{
  "n_layer": 8,
  "n_head": 2,
  "n_kv_head": 2,
  "norm": "rmsnorm",
  "qk_norm": false,
  "init_std_qkv": 0.0445,
  "init_std_o": 0.0,
  "init_std_up": 0.0445,
  "init_std_down": 0.0,
  "lr": 0.00598,
  "final_lr_fraction": 0.02,
  "doc_mask": true,
  "steps": 3721
}
Each number is 500 + 50 x the weight over its row's rms, rounded and kept within 0 to 999. Layers, rows and columns count from 0. Numbers have three digits each. The size before them is the row's rms in percent of the matrix's.

# down: layer 4 MLP down (transposed), 384x192, rms 0.146, rows 117-162, columns 96-191
# gate: layer 4 MLP gate, 384x192, rms 0.162, rows 118-163, columns 96-191
# up: layer 4 MLP up, 384x192, rms 0.16, rows 118-163, columns 96-191
down117 105:472487489526506458385447621416526571559482585491455572591476502520545505467504536540524470507576565528552450493511611538437556539511519502415468615508484465464501491467420556457557507546565538440407480450424534501513511557499522470530487537530521507650463525538639486462463561508458443512
gate118 099:397462512455533526519530516550470504494481465460507410519524487527441527521437456507517470532488523417439593510439560512504466470499500483372494562439495524512456576457505482533565627487477603431505443460465429528545495434482582355363509475477554502541499531400618462512475511574490520481
up118 103:575513479575401519531438504449525501484573474395535555455489545553474523471526533574448409459490500548547525468420586471442512476512445506533496468561544455470509446578481468475403538589344456503441550539484476492578472515499453529607450495444555582417517456552516568455492505499508397493
down118 098:536340512471477469495445400565418477554529377504463538469551523480537454574498502559522548537487617511468470555518545523502470466480410533444456496503562597474419428530432429503531470508503523469490540523534435527509435477473516626482635486475463440516444404416489520478559516463436470563
gate119 107:520503449511461511426510568507502552499549534560559414484500438521468499439518614511508484473567462542411523497611445456488472503440464491542441574490585398484568498519505490495482484484408466506388498481544569534546501518621627546486537419469420455411490540473433505553502551499452518479
up119 108:511608510473460505493522529469522568425556485517545471485534526446483496534500531533499473522442466483548554423545465394526442442473466458578415568583554462480579511491477473422497510573454489504457509459434506521498509458568566473461530496514541477462518401522491535595463512481574636440
down119 099:522473519546465513457579495455507508544461532537559511538548454537431502427681598611520638555493541486516556583525536468510473522473522582538445534527514499497475459535469574466529510489417469469503478465458508493511515463565550500424477558415478452447490446558471410484447503510492493530
gate120 101:456538476538552515535498399470499533522484509435509470521491446540436447471528512506485544492450450465483604454541514506496505472481479570513446510474514555534491508513507609487543576464553476531455499492461508468410406518476461579626485472532569574430508527577497483523479392447547450553
up120 095:498497496521467586521588517505469519492549486463544426498552526481457476534420489498457453479545501617564513557383466469413527483421482430458469538502460381508439485485537426510493490433522575441462471494393600522503544496412559524474507500457560544608537474356455470570595552507530543510
down120 100:425518477552467450500552515529470562498478480487467488549509488494456451522513561496452423402530492466494457475558514513391479408534456604392481524516495529532497488511560491528629578466476467483505468478459486535486533492484503486578461468441512532585457501494504560534464472501567473609
gate121 101:487561530439520500476518405439602446521553507481451522557551461497526520528455388475433513500396467416460445486514540569585480551454487509471482532506485522527587496428508522464531499495479457467511488421403537444569509518532459530588553485441413535444436478479416554543557570506463450513
up121 101:559374491492520486534553510514482504480441571486471482570509514462534440466523465530424545486423536477488451500532502560468496469525513597457375527437565587511498599420453442571457525573520479530669558436483577494445544475480564480561510577505501452462457453490553385503476460520539494424
down121 102:542488534493418554419461517449445477427577577569397632474426493567566453500497486405478509556508379438548546502526556491536491428426443443536461580543504470490599486536461542513518561584452570498628586470413536530416544531587527545538513501502458448515507502481500473527499530481427527519
gate122 091:528560558510475469510450572445424458582532505511511473528573601559476502512487488561509605543574409515451580471459496639508582527499417562545473469417584499511544483484532502533527503617516477530451442499449559542531555472472501447590557522508442452413531517457565603518523467463633451490
up122 097:574460555471557404532414432497493431584482443488334524534542486453413553528455459526467473544427497490512501520362546468525563519505479574530507519522478412517492463390553558463525540443467479504518489429545540466511532468510535469496527527486456450486493417553527450606474478558503429544
down122 096:431547559509480524573583449442439495449514485505464502510574560491531423560550575429447545504466590416462487544531550506485393617472466527493480527455545434409500476518578481522499460440525404469507520513555506554533471440441455547509342490559505586547462591550475521467492539472574522509
gate123 100:487576489445459494463495551541437534532484504533551570527516457529517425492516426425492483469452525452510475518563461536428564516470477491569469522532448472562528531458528536549475452546506501399631396461458556532487475556493510521441460577493473589561491500553495567369423474471438535479
up123 097:520418482529508550505513445537514532419453535513579492519439411536542465480618475524464487554458527529533493422446434442493519552466552550601471621528515539469457421516562445523492525567495519597540479473593585459525538456414582607514569450508587453546612483443471548578596512574472477450
down123 103:490485580522494519514453507567576478485533461571555445505540562440464480469506462605515560521465510493477486429566405567418565422552569518606456626587478447392514521549571507369402562470425525494580553552501444516462499536397436550476565450488517426536502436531531492493536577519447508570
gate124 100:481513515582599543448429496555513446488442513478447402555394517538527432428494453583424532483435536546609477543458562462442567474483572537436465565535461427554443545518436466458540464578487461473533466484482482426437553533476516494540452499419511466541530543516472563572541508587496485643
up124 097:497471445552505537542434573575417440542539561472492575517553458493458443461555461452435513462400538477528555528471476501509448500547504546443425482551528541470447436528458449474471490427493486435463424572604481580480499568532424452498406468416521547526470477528442493502504516556482541578
down124 096:575450588459537436414505457520485485590533490473497577438469491501325436491536512474497435459455500530466451526558473491431577536444489522499529530518468447572557481519513547488510484559531575418562524492408473536581619482480505459555486509514534519466460501530407430492516539537439568562
gate125 098:600465449566460572438501530537476415535533515462493425548447535383555551530466490413533526395527552415517426480583638364511544448555454560485561577537463543495481510487482439514513500487497556584475521546523528550549532500464518410529491399443422518588467410479519506501544535504526427442
up125 094:492493537502512492509517527548522509528528573456418527468460534458546458597511423550527556443562441458530517448445569421503477470511461497511573474576559482466478486371536478503439478467568563582543433438573543524493451510536538421496439495453515501519453439430491435511494397510511610472
down125 103:533453471524538417504509531500528488504438526442430400437516543447501530493451415474475549417473450401491547524520495440589453459546517476529481394472542584495539450511536524529492511471501483542536453538414498492501441436454524448497538495487513563519499500336440496480539469461547546435
gate126 117:460545519373512467528526512520556519529494468501504500478439435508495530484491481427497368441497505494558494521578559452549551449522373502428457517457501456579508448509588505464391530482421527463506525486480528560454530505532594468531559519519529565484436535445392488532570539518448423435
up126 106:471482578436556456368508574585463530407526487547501503482402516481528478557459300471444478477485491546519510476388551481505522493480455466488508485487500458541489520503540508583389467507479586535504578499493541458537413504519476479484461482531455534532365418511446564461425433546435510524
down126 110:514530439483504453589472411521508475550494530504524522519530534453456553522514493522417491551529467545526465569460497557509505503566462503529502544479406464467382492505511488540540462573474451534559502491504437540540418460425536500483483466482454538510459446514498516563518512551493566456
gate127 101:540488538509527585411467452502538520467513499490518444518476368498574503568409460568538412450513461540564492494467412498438430522554480577405559528460516499353508440458474510502575469511493503493524542538484609507512466547517499527440496610467482487527490511496487623484420521506478603512
up127 099:412478478579498591462566498461512553622477503490530467552459532525580566476499484426434490585482541509540451588574521489455446437481534526523494508503507513518583502569516498533455494503500500473572440403484534534452519489465498533394456530437518475485503553521526492465554602493541517540
down127 101:466563510515486528388508507420526531415566525499390580538474438518497581440489492531504397545429527513459397519488475579473461466534517473560495492467427558491529477450488538526510568524488454550582513496385465507510525430398456444485474481442504476461404501585514413544453517575537479465
gate128 094:537424494554435525491494496469407492488549474531542455522519492442562510508563648458533437413531442513489510529471536395523537509594508437508426551533433516412543477571521486538460517460485554468536519522471494489478486559568507512428490472495531499489526533486567458566576561523540506469
up128 098:470519519543526504418465476449457531516445457536539474450569525411496436389532541568483609502454529466549548494527505499375467523525542574431542522553597492537534553426516529432448452470482435553453533361518492486514527513457473530577605503413440438468482392511430462490423446517491506493
down128 099:470570535638527439495547484484553491494367549478503538475478444498542493487528413416461439525432522602403646449514527462515519539556540418477505489529550501536482589503492524524505603555497546574489519335535540489510445497545505460532540571432516502412531446524520512554456506576509523567
gate129 098:531557549524434508449560503424534430497428591516494522545444495504591486513462437434569498440526533331556619493551556453439423453579482501488494496606545501549511536548571519482455428460511442551528450557442503595554507575535461517510475498484560508513529466475470501512554464453344495458
up129 103:564484437491533525471478478447486451499522403511495550464445467583472550521500568649488452490501484471455497466575413516581509542399499497574573448560497563507489488565459476460548489493463425464472596459633481545471458416442564533492479477542510423551484454507469493539495520435447509473
down129 102:422514463499510499504521554488584549373552528530459491504410465566476514455436523543521415466532418515526389499573512507501425427519489505541443496501541508525508584478545538529496511428554544482489589449536472509466552498518523516350470448520559526473561472488454518534468524506450443477
gate130 101:396547505464454464577469366511477460581513566456441476507578543551439456549507551429460495513397541522497632501419561481460571492512520559450451465528557466492546526475504397500455524492530465576524458406477491531374458558541409502635517493548528475493533513475495487452545509495491554454
up130 098:464482486474394553514529543570477512544528476488499526545557561577491509516554410449627551508486550501556467524590539541484577498454460484485493547473526524475508437528504395479489554482540566499446456462518524527610559511381466514585556568437514470446463538532538472439460484524576548516
down130 098:499566513450490532372563576556537542458454575483561557517485496462405469482443453540532477522457421571444485491517507394464571554534477572532535428534585511501580437495479464463468583490462506495570509366545498545477417519361474531421553511435474543646413517531448438545550517464446502529
gate131 100:520579486472422493483559523430541483376465508563453527553540386508473436449466506438492467537504522429470465445485533517562472496588528477435497515527520483558519450498474509548532549482536585441566520520495578431457532438582567502511517490625497495497550484486521465496478544485461520511
up131 104:437548524495559495542439487481471499527434462464462505511492454475486568489487432550487498617562571586474446475489531508566438460525497518442540539439583514528509549498446386531427514432497624547565450470499495482458471465546502451535428504454502517494549581540456463559472535621507453426
down131 104:534580479499550463528399577500465447493505464545555551454582461569499521418545512548471511533490450498574494456447517520558492476465517558534478425492473528557452473435546427478455477456584586495474499454530437530490486474550406493554565464458544492454518406485552467498448407580577595477
gate132 099:626463553466528485520427489465438468579432505473508431371476403442460483535573479457534463438528504539505482445525531553507529562457459427469465502508420440441471496435485555438503593498538501399544476516447406503562430404486524465537382453512528449440470497450434583518463418492528462506
up132 103:588465486437457506419459523534507416504463474511540512440576493511495619462600469525487576523522502583550530406404514499490475537386460505477492516478556533441530570524448537399516483477505441487469503455322465583528463453562506533542497530427540484473499488497432535517484569463528419499
down132 103:486474450560494506505434375615529535561523387461494537513464432480438496483469486437450479477468450573395529501454512511484491459487555526430565455493514447468564526494464581440456451484462475472525468558583501534501507504445431497475516471528487569564472480464487605432465469475412463582
gate133 097:486441524497565470502479438468516512446506410539566523567533484466560415463603402461518435502474532427518437456498468568593446485543442493516475436518565536380483531419481525434471446488508465548500395502490497501514546548463576447496490491523516483579506427466486481486461556527457420477
up133 104:432470458607363492562553577499409511523537575406556492387465518544490455499450529528502498446546544430495443536538567539531499489436553419488431510537444509466423489477488439500500454513563560514458482430536500442474462507530577526537569550505486416496465433494520578566505506464480548610
down133 106:448441511565442472606529420523529594540587551530547454467439488486449523468471458449451464457526472477520459558441558538470407513522495513418466535460588484493491470540520500531498502531508398467540478457534568539522485511512549486421487600479512501441503466534506566502623495512463529540
gate134 102:470499495515441543500537603522514474567453590420493527615482517527489524523496415527580527557525499495515531472453520474391521525521414438533503513499532554551520396482544570477528394567498459422549546604571517557465449408487511424491507526543500499513481458511506454545486506482549514498
up134 102:421555450447502433438585470524433524549497542407476443614503514553512516497482443522548428575563527512575510520528435595509460458472550473465503482540450413569549453565475562576481478508477523440461494510543494596478463540511514551481581496599513543529564512591642453517537507457545479542
down134 098:543466476475567498395490529494534512438469404543531577491477544517516488564487578632524570600514484521493530578507566562495585455460569549435503530527502509574587549504559529510514538456533558526446459554544436526462382438474531496558449534502417500486463538549485496492411429568543492542
gate135 100:536585476466478564518478567455542453494455522495489541579405451460467514585432495385561514455495501485473505494420533519534546520446505495545448508466431537571533461465569506492509485479489477511492496538536503440432496436516458442450571579505477538535469586509436574497560502502580537489
up135 095:429490485474477601515385437538494426470495535526453393336515545552494475478507479511432473467482491438474457472519526547487554447523464558491498535517540565513480555527454431428507456452470407456545541532486535427448369573445520438507458569482492562462452638540405542452535511484546450454
down135 096:620457553438564528437526475415461602515506531534386496505520478474585448405475508491493540562544472356498559500515523495427537539480542496509490591468452613638512500472415499429514501428442531526578547475470470455443425560437468514482571500481477495510367555529551455413533496537562542564
gate136 099:493553493543539469483487496558506519430572405487514555454538358500541473487439510431494506453494529486578534470469495471502453475543519493484402459541506497537548568463529457515420491539549483570461481570561493522549379521518601469501548415463415584530508552496443514453360538515455474520
up136 100:515439474515485447473507459411564492432463419418499511560472576461482516464431454521412474469485445499498500503530487502489473557422549529519570501471480473494548516552462460593455551523453510504565489471515482555444562426626489416564457558482501458428528483537358561547506530505521484419
down136 099:564509521458524509440473540527503585541484473485479521416451534520465476459447496550436506513489413504473491508494571570545534479477574455473470517554528438529397440556465420554454502569504415546481509463519488462448452468487446484560497508545551558533555471504481578531490470424552501415
gate137 098:544491343594448498465527427517549538475426558494568498480561432579530502436539554513471518533504509524467544551413488469527511526502498564574444480498544552544477540491439457588644450447454453510581469446443466365470553436533487570516492528486463419407527497431454573550459531504498484495
up137 101:543512504486462451474601500484426543468560457512509439377498466461518552397570480583479574465427471562499555428482503408561483518523478561617483484520452411563454519475500487464592477507442542557540446457422545475551484527515515495562524515514571463411567480444443516451520504528515483497
down137 102:521461500594408555482515458534497544521567573499417520543483547494386475514568499461562538526399450596425536543467546505510471525506550501474499596483448539514445526530517514491459453616528515420570579530450441571462417522483456460445472538421458462436505486466461386535448455552517501487
gate138 096:424526475492516563438444475603568500477524386503514618557559467498526547441514447486513491441518496524512436500463470584551466561507526560421502528493515538475412563565359408589432468570476498536567467553513457458508550514537521477506448541574551514524409544610472423405547437461535442477
up138 102:473421599429519536476446560449592526568541486497450487496475531620502483483496477538506581526477419414558481488591513509480532502455507469485517470512590508499482471541473571563483505492443431485520611463497495544502438424551506481466478478470505404516490427487516468528567505403561555422
down138 104:514388542516529447465499443400454408581450455465577505531461566551490565474482554525531485518507531514547390499434503515520429534557529440474617472456529493520430469557580555435564489514474626539480548486448480460471463511475466529595508474481462468586442519475519434508596488534518481470
gate139 105:448515480549473520570515514585501449477480555495436533570541403471495461540506576543525537562458580525454486472501519550575614480467531531618484475523495516528564492500439593508564494513468510493522448516477528535592476467476509525545439533465539528464511522465440483448520590567515441489
up139 099:592524448496526534376436476559473420580485521593488541488495536560490417478522408496597556568517504531451570518447554508505529570632478463471492594521555441495369475518564603494375436420564508536504511492545494515498502588452440543595371525558523558534501530537510596431441424533379462588
down139 099:438560535472619537483455472578486596455500538433502413557483458496429564506443595492528531408480473495507592456444393500447510470473413541500549503607440557568501511589495508490512532384403506454540468512469407486563533441518518460478493462521486436502449518417445450531473544496476512509
gate140 104:609584455385529431504513491408460525410499511472500563472404440575442467434497409569429325458471406522573510473465455549552469539530486570445543480425556558516453481475427479452422462586539535513544515537565508571593489506492535479526506525541404590479436526519464436589495482502517491565
up140 096:488449485501465472522535472526522469544403480535543513576484539502550504532568492549619462450471456450431441573543506469536545449476537429547491485452592510521441581561553630549529481460520559534431562523504357557505452520453584507515451472543470444389546557559448537410502527426487407500
down140 104:561497502477514466413508553492451403488540495486478451484548579419526493553572475604511510509474566534481575510438541496416561442450548501480417479611453475451482557561540379562512554475435480407550528613528516419369510569565475512560538498512517524534503520513575487453487452548552425586
gate141 100:532562519437491434503484435519448498437537507446442531426417514507535485522508556461515462402555452585591575462491488538578419410444474479550510345371414453410514545468515545400433504441541545508460487522617536438434507468591463452445509508561387471501530516511420478493463509524477490530
up141 099:516514489539538460534471485456534494524511592509504604562508530521498487440557473561498521456437388414539438501536408448486550456418489468457494489563557503418411480550488494480560465508547549447549465486503478527430423449452481550470525439549490433467517507506538527517508519513511586506
down141 101:493521428520460545585485488496521535484549527527438453510509480401549487408515571528494517442398419396468487471476509442623495468515544441550539590577538478540448505491466488525548480558568536482470489492507565556512554488544490488494499550408496464479564540519402491536611433532544465506
gate142 099:476458458421526496510480447497463504527555516536479608429487530518394430460583525461402427504485428479431522458420485530468534460440559479605507446538526481547479501466482437445489572537538485537574463451571580407537466559455425469569492411599522506465490486520510529481365486449550473502
up142 107:439552458463528480575472435448446461539528495509451579398520363446549464513548458446534432558485507425504468565430446455534471518463591586520535477533458483523492529553481413515400581515516491537481434419506559428494366462476446500438501500466516513490467518526456427563451444543556494421
down142 108:505450414507525489508523511394518462525405520535500571462531391446500456454503483520448470535506456489515471573522530432590463552453492524460473462502452410582535508490528496453482595525485520505488491572583513430401444465373490399493500446465395596528506570573480436457577495505554527477
gate143 092:552470516524477498464441557504471521485467476424558520575575472597594487577506530474508521591519493452446502549484463544462460499475609449519503537490428480442535482382504489503451526588490549523431549487520520520533471557546440480346501534510490522492520494518474488514562515508612473524
up143 090:542472464362516505579375501437480424491542594465529517542468577570517551496574483498501483557534527471490384488505590512626484458586526561490572464549481486462471482518513560544456510523509500518511406523516524495483469546447525504460513509599572477543511512574538521574486387487530561452
down143 092:553476521403445631458499561388476504560545541518475392363526538470560452551420548426470519566543446455523508597500584435506508390460504494485501401552459577569491549538526529466478584492576527532487527611513441515430413570543487397474555577595462525558514437541551424454448484481514516574
gate144 104:550507497587489490539481510601598555511527507600485583451517477437511561594511628476497469496506476579537563455477465504494527463492481514542476502433532472484439578540445493529468439422536557523465510445459534520521572525579521592522434498525536459579498427524513449521479467489531459477
up144 092:479605506484502430580576592480491488397543424569551516469390550533466540410457454564474491487444547575475499495472554542575512502498504536473580447561452540581458501532505467591598511556467528525502577403492552457492586525594469504422538412497521405418543493482494543579530584342447431517
down144 100:508506563515435512571507478466456530531641516480539489457377474448433407567520567561417457408521532493506528499500516533523544501489490447453520574598482495448450485477409482545596507513374519561515541526506506401486544461577544489505460515516501470505556599425364541459468502423405509495
gate145 086:528466568482522472500495483528514334460456567441517470467470541539461482519449504470444461474545503408494540532456508485599455464448554466454523495601562572423330497508508431595514542499526406570463453429442509569557474455500526520546505542485513441635481468480471481608482540483550552478
up145 095:454438559615548458474498539504461549495525585564542498412456583521451516571491485560487514532494463526503490439492545524415489500488602467455563500580493522478395472505502492512524480494449549481478521427432453524438477485535497511537551541440544484504621445570488500615553534396571589525
down145 096:465502549489475571457574516609592428558456471505517469490502457493518454470511493648513373505571566556439526533549477567498454515484488513488424499561533509555517541412544618510521535448567472615395553506522442510533477502563464522505547485462538503511497456534468434404469540451529569435
gate146 100:526565546517501504495495537512489549501462485545490534567517522409468527512536575449533518497568491473586526497480528586528471382527525546462488448531555410545482567475474387458397606486413540504529513524525593451427507606450419520515391468498458478535545584520475520521535490511474456484
up146 098:515444487583519464571478512433516496474516484526578395516575420451470547588450455494394555452437583519482537439570505553480594538486535516493473517411523562491472504436517667508428495528458534488523421491443450517526505490527508399528510457427516513531467537550527457486444517539445444506
down146 101:497440514491527582491563430526585489523635614484450550504472398525482482429483463497516592537531534477546521503493523455552504508520482494537451453487475590583476412522466474495474414504541455457582459547442468535533443500566486515484547487490437417499582464466518550522489475490545505515
gate147 093:610577526428503519521530507451411405464511585385514520489526485500532437505426535452503438478470459449431433518462554516498454412458427419450504437490445451543461515533443574508509556503499550505495434403566433439453481530447426481552526575394525514569475575548519452545518566490552441610
up147 100:502487450484489592470548428506521552477577546449463590513462539513540603517514410526478599359561508559521514537463480435498498468431539432550494441452503462450439477447482455506502547465557498540398590525454546550513518504624548565459517473490458497475561545525488555503425531482568498567
down147 100:550545514519401480398541455529514493508523558534600499553517491522519492484467547628540521517499498448508365431524452571506447473554439482484531505466519456509522457533467501507498428501406483479613450453628492465448521524446523491476484543421516476430429489450396486565491469596468422543
gate148 107:550596515483435476496481454494463555472512535588563612546488531556499407512583512483656423490521556483486443462526487522535415438542498473509470476505553569550555515522571468444432470422534498464578446512383445490530597603601544450514569440437434490517480556446420525477509506560454511490
up148 104:507485551519466402497475480463482478518536550447539512404543525556477559541557535506485553499554532492459549537461501462474498511482560513474511557476581533484545539538483498477514586493475432466392517537437500471451609542456520364476540468412517438503457527462579482474486559531461452458
down148 124:461513510499511565449508517565446616427438528528586426564497526410537503457522534522529601529576535405548457456532605498524527475531550448479446498475452549425458522473507517523448494499482523500422438452523589535479579470533446523456453512522485516440524521504591467538571516482445455470
gate149 097:470542462494504477460502515510490557489458510595446514554548448473318506549510512505546459505400464517547514441497486413491501508444503441472520520498499434495468509479441446459547490490453503515525482563509507545418657507611532459550511496650450481434494503553427459515433471583535473550
up149 099:441448441527614431462476506401403499529497483570613473490554457432437468504585467420549450447441578587544469500495534518463471548540469501437554555508462528501478456508532458388495469512473486558445512460566436464543399518482487515476468517467616445527503548483501541491446518488540515473
down149 104:473499452435570468379475460508536437462519489529502477357539497461467571522563508452510463446469390524499433475540550543512510438561525562435543501467420541543482539437522494437403517579485539492547529523530527548476496527506482520596491464466510517614493520485519476464474520414454501448
gate150 101:541508500503505499490500586499492450474469525504513494542478569531473437481473511430520450545506480474464616510511446408392583566575561519465550522438537637490516518524502461476441440542535536513518495443439537534542419531485541542367501430484468384513586496470519501441466492462520560445
up150 099:525481451505431467434525539436511493448433595474508590502443538512534499545524460511446499470509567468566540444520507484482531592520527521476468528465423446430466535411544478569437492548493533462555492492524628492399523456490495491488473377535502466463515503511444603493520418450558473474
down150 106:551463528523519422453463571506400444523561530541527523586473438527489430531516452525592408468510481528465532534467557479486506544512511615516547641552476592435509510487500446545510500565413509450602529495559422537567614542477445516510496495487565510485490493521533585423543437505535472496
gate151 106:506421553545577599451461491548484449517520494525558495403473372530449515543428493598476515523426531424482494493378512573518452589567469496497490477501402448478510539490449490549497419488522483516569484454649513596491510452445481489575553431482564526453559454491607576442506478546507541514
up151 101:515576539470504506499394459467425496431473595497580538420484453509483559519501522483535484503516605539461506518536573518496509535543567527419397477490501440515548494518497480420546506557486408511483425507599485452529405513484493479495464477515547522502460566548542507571463432469489571514
down151 100:462558524621522548501426558536487482501521527480563468520546464619568445466575509515512481485566504536443558516515533461445511551403586510486557476579420550529444436542461503541526496569454488541477458526504448460489548448470502469335479523515484535488511521537472483497418493554601481381
gate152 096:512492462379551524500587509542489480438445563487504432452471491471452576522417523547503473475518448509530475546548458437553546475474422511577425539590462484468420534522508533459383531520491611523561461495491525458490529536531518542466462531486501445488482452483583563418513432511479490481
up152 090:491546494473476507490528578495620474465534437551561444526489522507573451540435589461558503454605467447474575446509487587490528483424549495570504501466527548404507483583552519471522521395468429438494557517479595480491432529445531490429492420504519531445500494487535457491521480484483451506
down152 098:419551469500520458469481510618450549481512468465514504477518414489420620511498400584547400545511417599499651483532451435454393479349515487473556558517510459502428465506477555559380538500528457466507453548549475526515418504545528483553457571476485516429496512501424463537474377433502501459
gate153 107:414511575545517457436593381531455562508422531416464465420497511507510476498474442467417551468551542499486543490533425431531472440501457445505480533441537565417553478521492457594512536406443485535553476448476431496456508471518515507485504494549492492562516487548401529469469479405489581474
up153 106:513483539447486532410427584481416409578453478439506555565434470399508612441526454462485463494478539469486446578501538483482554492494516456500514529525552484451570418457503431515501489564552533409510497453511539478526540517400443518540442488543470509533403445536503576558511378449440462538
down153 107:419468517506452523540485541495483559486530446518563412531440620502460560528441502377545554526344477482501552511452481450490469577487514467567497426494558457435484426572612528509489527565480428553461459448524385571440480458447498563532476514430533500474578540572554468479548472479555493433
gate154 098:507477411551477449531480521528527536507440401461485559671431467572521578526526398472510481604471393581500527480540583508498507634492465553480428547494524530533533438503442495517515457537588555466517528489407516501452491384585480462499415538507520454486566538493438485503538404476398599481
up154 105:512561524553641495566509482530431481561464544434535517491483459408496453515562399389544483466474667495429544516445472481552524502483407501503563468449495482546536526527482619517602502539495474480558488438508353439466496586524492507520596558548422486474405483492367453439498492478516478488
down154 105:525498510498514482454499436561599507444385505482562505509484451426511474481490579615508507365552515516556479474479439541590491346515607532554485512542494437478486530429408523498442442423443490488475476552535439496488466508554458600477519445454457522527551549509536485518450487555578440424
gate155 100:565475447506560554480440587495447515433543612513450449552332552556534440495549520488545462517454484457496471430623570516531421532477447506451577492560498437592531475585419493616424485529482526517524490488474459522520465461544471497571532409589510445502602417365497522486466464587485442395
up155 097:478407517477447532567593544419518521440538442491437503504455532403421501458446577479582564542502479441527446563576507547422537530565564508460445517552468463505571490443500513426569536509510557539513511431501555453472474527506583500514441404480555490503450491568519500432465497528534513584
down155 100:535496528423468402645536417544453543455481560540409530456591470558568438445523571504451461520528480513451441443552469563532511606498458573535541429501537584453532521618513519550514506429507572503485573487555502475506467481548477507487491529496482406460522409481522520527491406464496539497
gate156 102:479548471472521540472441474451569395542551447523583604437443500527409545420426475421501501436384536503488497491485493434515533520424484494566373562475488602506502516527501508527456424489438480541463545479430596583505555456534524516542390590559496491534543436530504518495457554455600559552
up156 102:514521406477640577479507421541427547480510575574541605561570498426480464468505445416503507468533454484530478354534567445538542556472537489481433501570467612476540512530515432475497459490496541529514451563456568542562495453551581510475443557501509626569531452465548632482482468516521479561
down156 103:564445591483497485418525517396496517606411466570506514513456530490566422547528536530498579513546547547497496507552419552513511495487487529489467486506412519496491564451467491455467502502469620495600468578511513599466471510570483543560521589531490585547631489464545451517535457521388503547
gate157 094:453478434551540478503523478540515454499566573475431391391498482504534496506480456596503526577478530439438504402587473494406450491440546473535529498474440461445464475515496549417526388437518507542521556505463539564418487482531593402527460467560454459547486508476496437421500521556477513550
up157 096:542527407565463497522429497536470530489490498518479493551482524585572423537458474444448533492471521524590557449505502488493429508598496436529498535484581473544545449532499579510505572545422486495576511529489506465503573417466485485515471668499503534419487440462509547457504311540510429437
down157 084:460514442457480466463455402500497364553543515480401482435487629526488514435568473496490542460419525519591456423516510468625573508529346554485433568442484489558500534482555524473546458523515595544477491453481491556445600472501490500533482440573476403520555474488472443513575480475547586466
gate158 094:544514380438415488535527444509534488472554552491576468493610506492500473425399357512501401500420490433500478502499543467514450400514510397540553535445590586483507591575425498477501499454433537553508578386531502477474539519526500465526519486489522551529519559455497451498473536530607477454
up158 098:441523523439539466506507448426553471479459421536396527477451482557624475533540498461495541498550476488481470462596527417462490471557497534499535449621466412526501504462515529541545501529554523411466542483527567500554538499495562463473486561419543518434492496555564522448501448473497528460
down158 102:461477499502512511383443584540426483498526443551514535520440349591590505555509506491488468418535515448447571451540511511533506507465446614545535487492473545445484512407527504478504518519542520544529420395370425509533569497549478562472472467522463353450530482489497495433510475451468480485
gate159 116:444482508456434518550529523514451442478486508565511571495580485482542475564511458512427515546536494460461454548527452498514447432544528448459483532497392506457587522385552531481561486457552479556463520347515526500446598556535498529408524445493496468504476525446510464447520389427411490368
up159 104:552561460435529417501537467561554479513462450491514499539577372565492404468415512498487470532443575518480551617490495506528473481508427478510468537448465491461543491512615498460485525414550418366517502528539569649514545523472470520415572506474532480413506494453523564442423541454538550495
down159 110:483469480548547506448487488459454478518532609417491518540511511442577469527518604456451475485521512482499519537497493468497522447413527625629476544494521517560477500517469511443536611563461502572497486557464363500505505414457541501479503484510521430502498513437515518494550459546534550624
gate160 101:491476493484559514592470489573437492560428453495434427541408516476529482583462400401505563472533434513500488496591570519545541529463546528615527366526500439494542498461400499417456504528538458490522427534504560513459478503522486464532520469382411445497500468487498489569533527526435591509
up160 105:571458565423471489466562460549430522450509560583491496507474422544532553527491515557527460517579451434483471530421499488545493483461478440592472485442505487499540472510407480468491419471546543439482522482481526487480509467505471486548492487499465503511580473574510549585464525564487508467
down160 097:489532544539605421517522440445465397574485546429474472412503656435513515573531407395571449579474486438440492518497435498497532548438529470501519416445490575509355492488578494542485501492483403483508447474498458503439453405495520501505570518495514513495469520470473502499475490486477521576
gate161 091:504429555557477568367455536425473520473475465534481505502485563496554498511546491491517602439530513532492535518432518608466500519443462314576425528496443513481451562545525457560473466474488458483525702445449533423568472481498473552580464540494528551501462587493496512446537453512521417460
up161 101:460409471520428509442563506572433530584513613520536455542462520498534578493506488403467450491564449562441490533451501456566534532577540542568486467426522499597477627483539461501488433598464572567501450533500505469520528528464486536502475582520509373522487432470541599441445510484490435528
down161 103:467561382422483508593416456473458509571533575527566449453588533484414539393442441481524526495528486509522531527612438447488328465494502542542581448486574529534532499566505508476524475509490551505508506467530528538524368524506502539504534516467508549551557503501490509541428563442461525498
gate162 098:484638530573556523595507536515539473571563562529513455522498376571528459537482533564556495450569494490506519549505440491532527469487557409478571441495496424454486430455551404467565470531563496471465465487480490466548429583553464517513603468511474444528545508539466497550479513534406525482
up162 098:466566480491452463567401541535514483455514455544529525531521523573506488523435512597469458466478565401477496449566547642605496439513493580382470536445508553651474597489449513447430418558504557484488541488577476521492575519506549390480455435466458483451564433506439590549572486492538435435
down162 100:468542429434465396484452456490473570434457516579406441462568467475462581498465466631492556499551529424581516526475612534496436475533503448567444405415538453531404490458513508414503504485437486474461530544524471497427507543484498584532483447481481416548462481499463508548613477526589539584
gate163 095:546593536402429522529459493559477523509524538501638525519522459479458458490508476537577480529483503502502518465538572500458525529476607501481498517547543484473452490541449560384515562543552487440582471435534518534490549397470448409524448526452522425491527558504540517384532470542490510465
up163 094:457589563471448549478531569455487510518561428523634506548485537481542410491554555539585450487569565421461453498529572507548440465574524486503551533571435491539430530526535525459505380579458395510435524432544491555539490507501498528521514461528562493494625475479518538513550438454526531651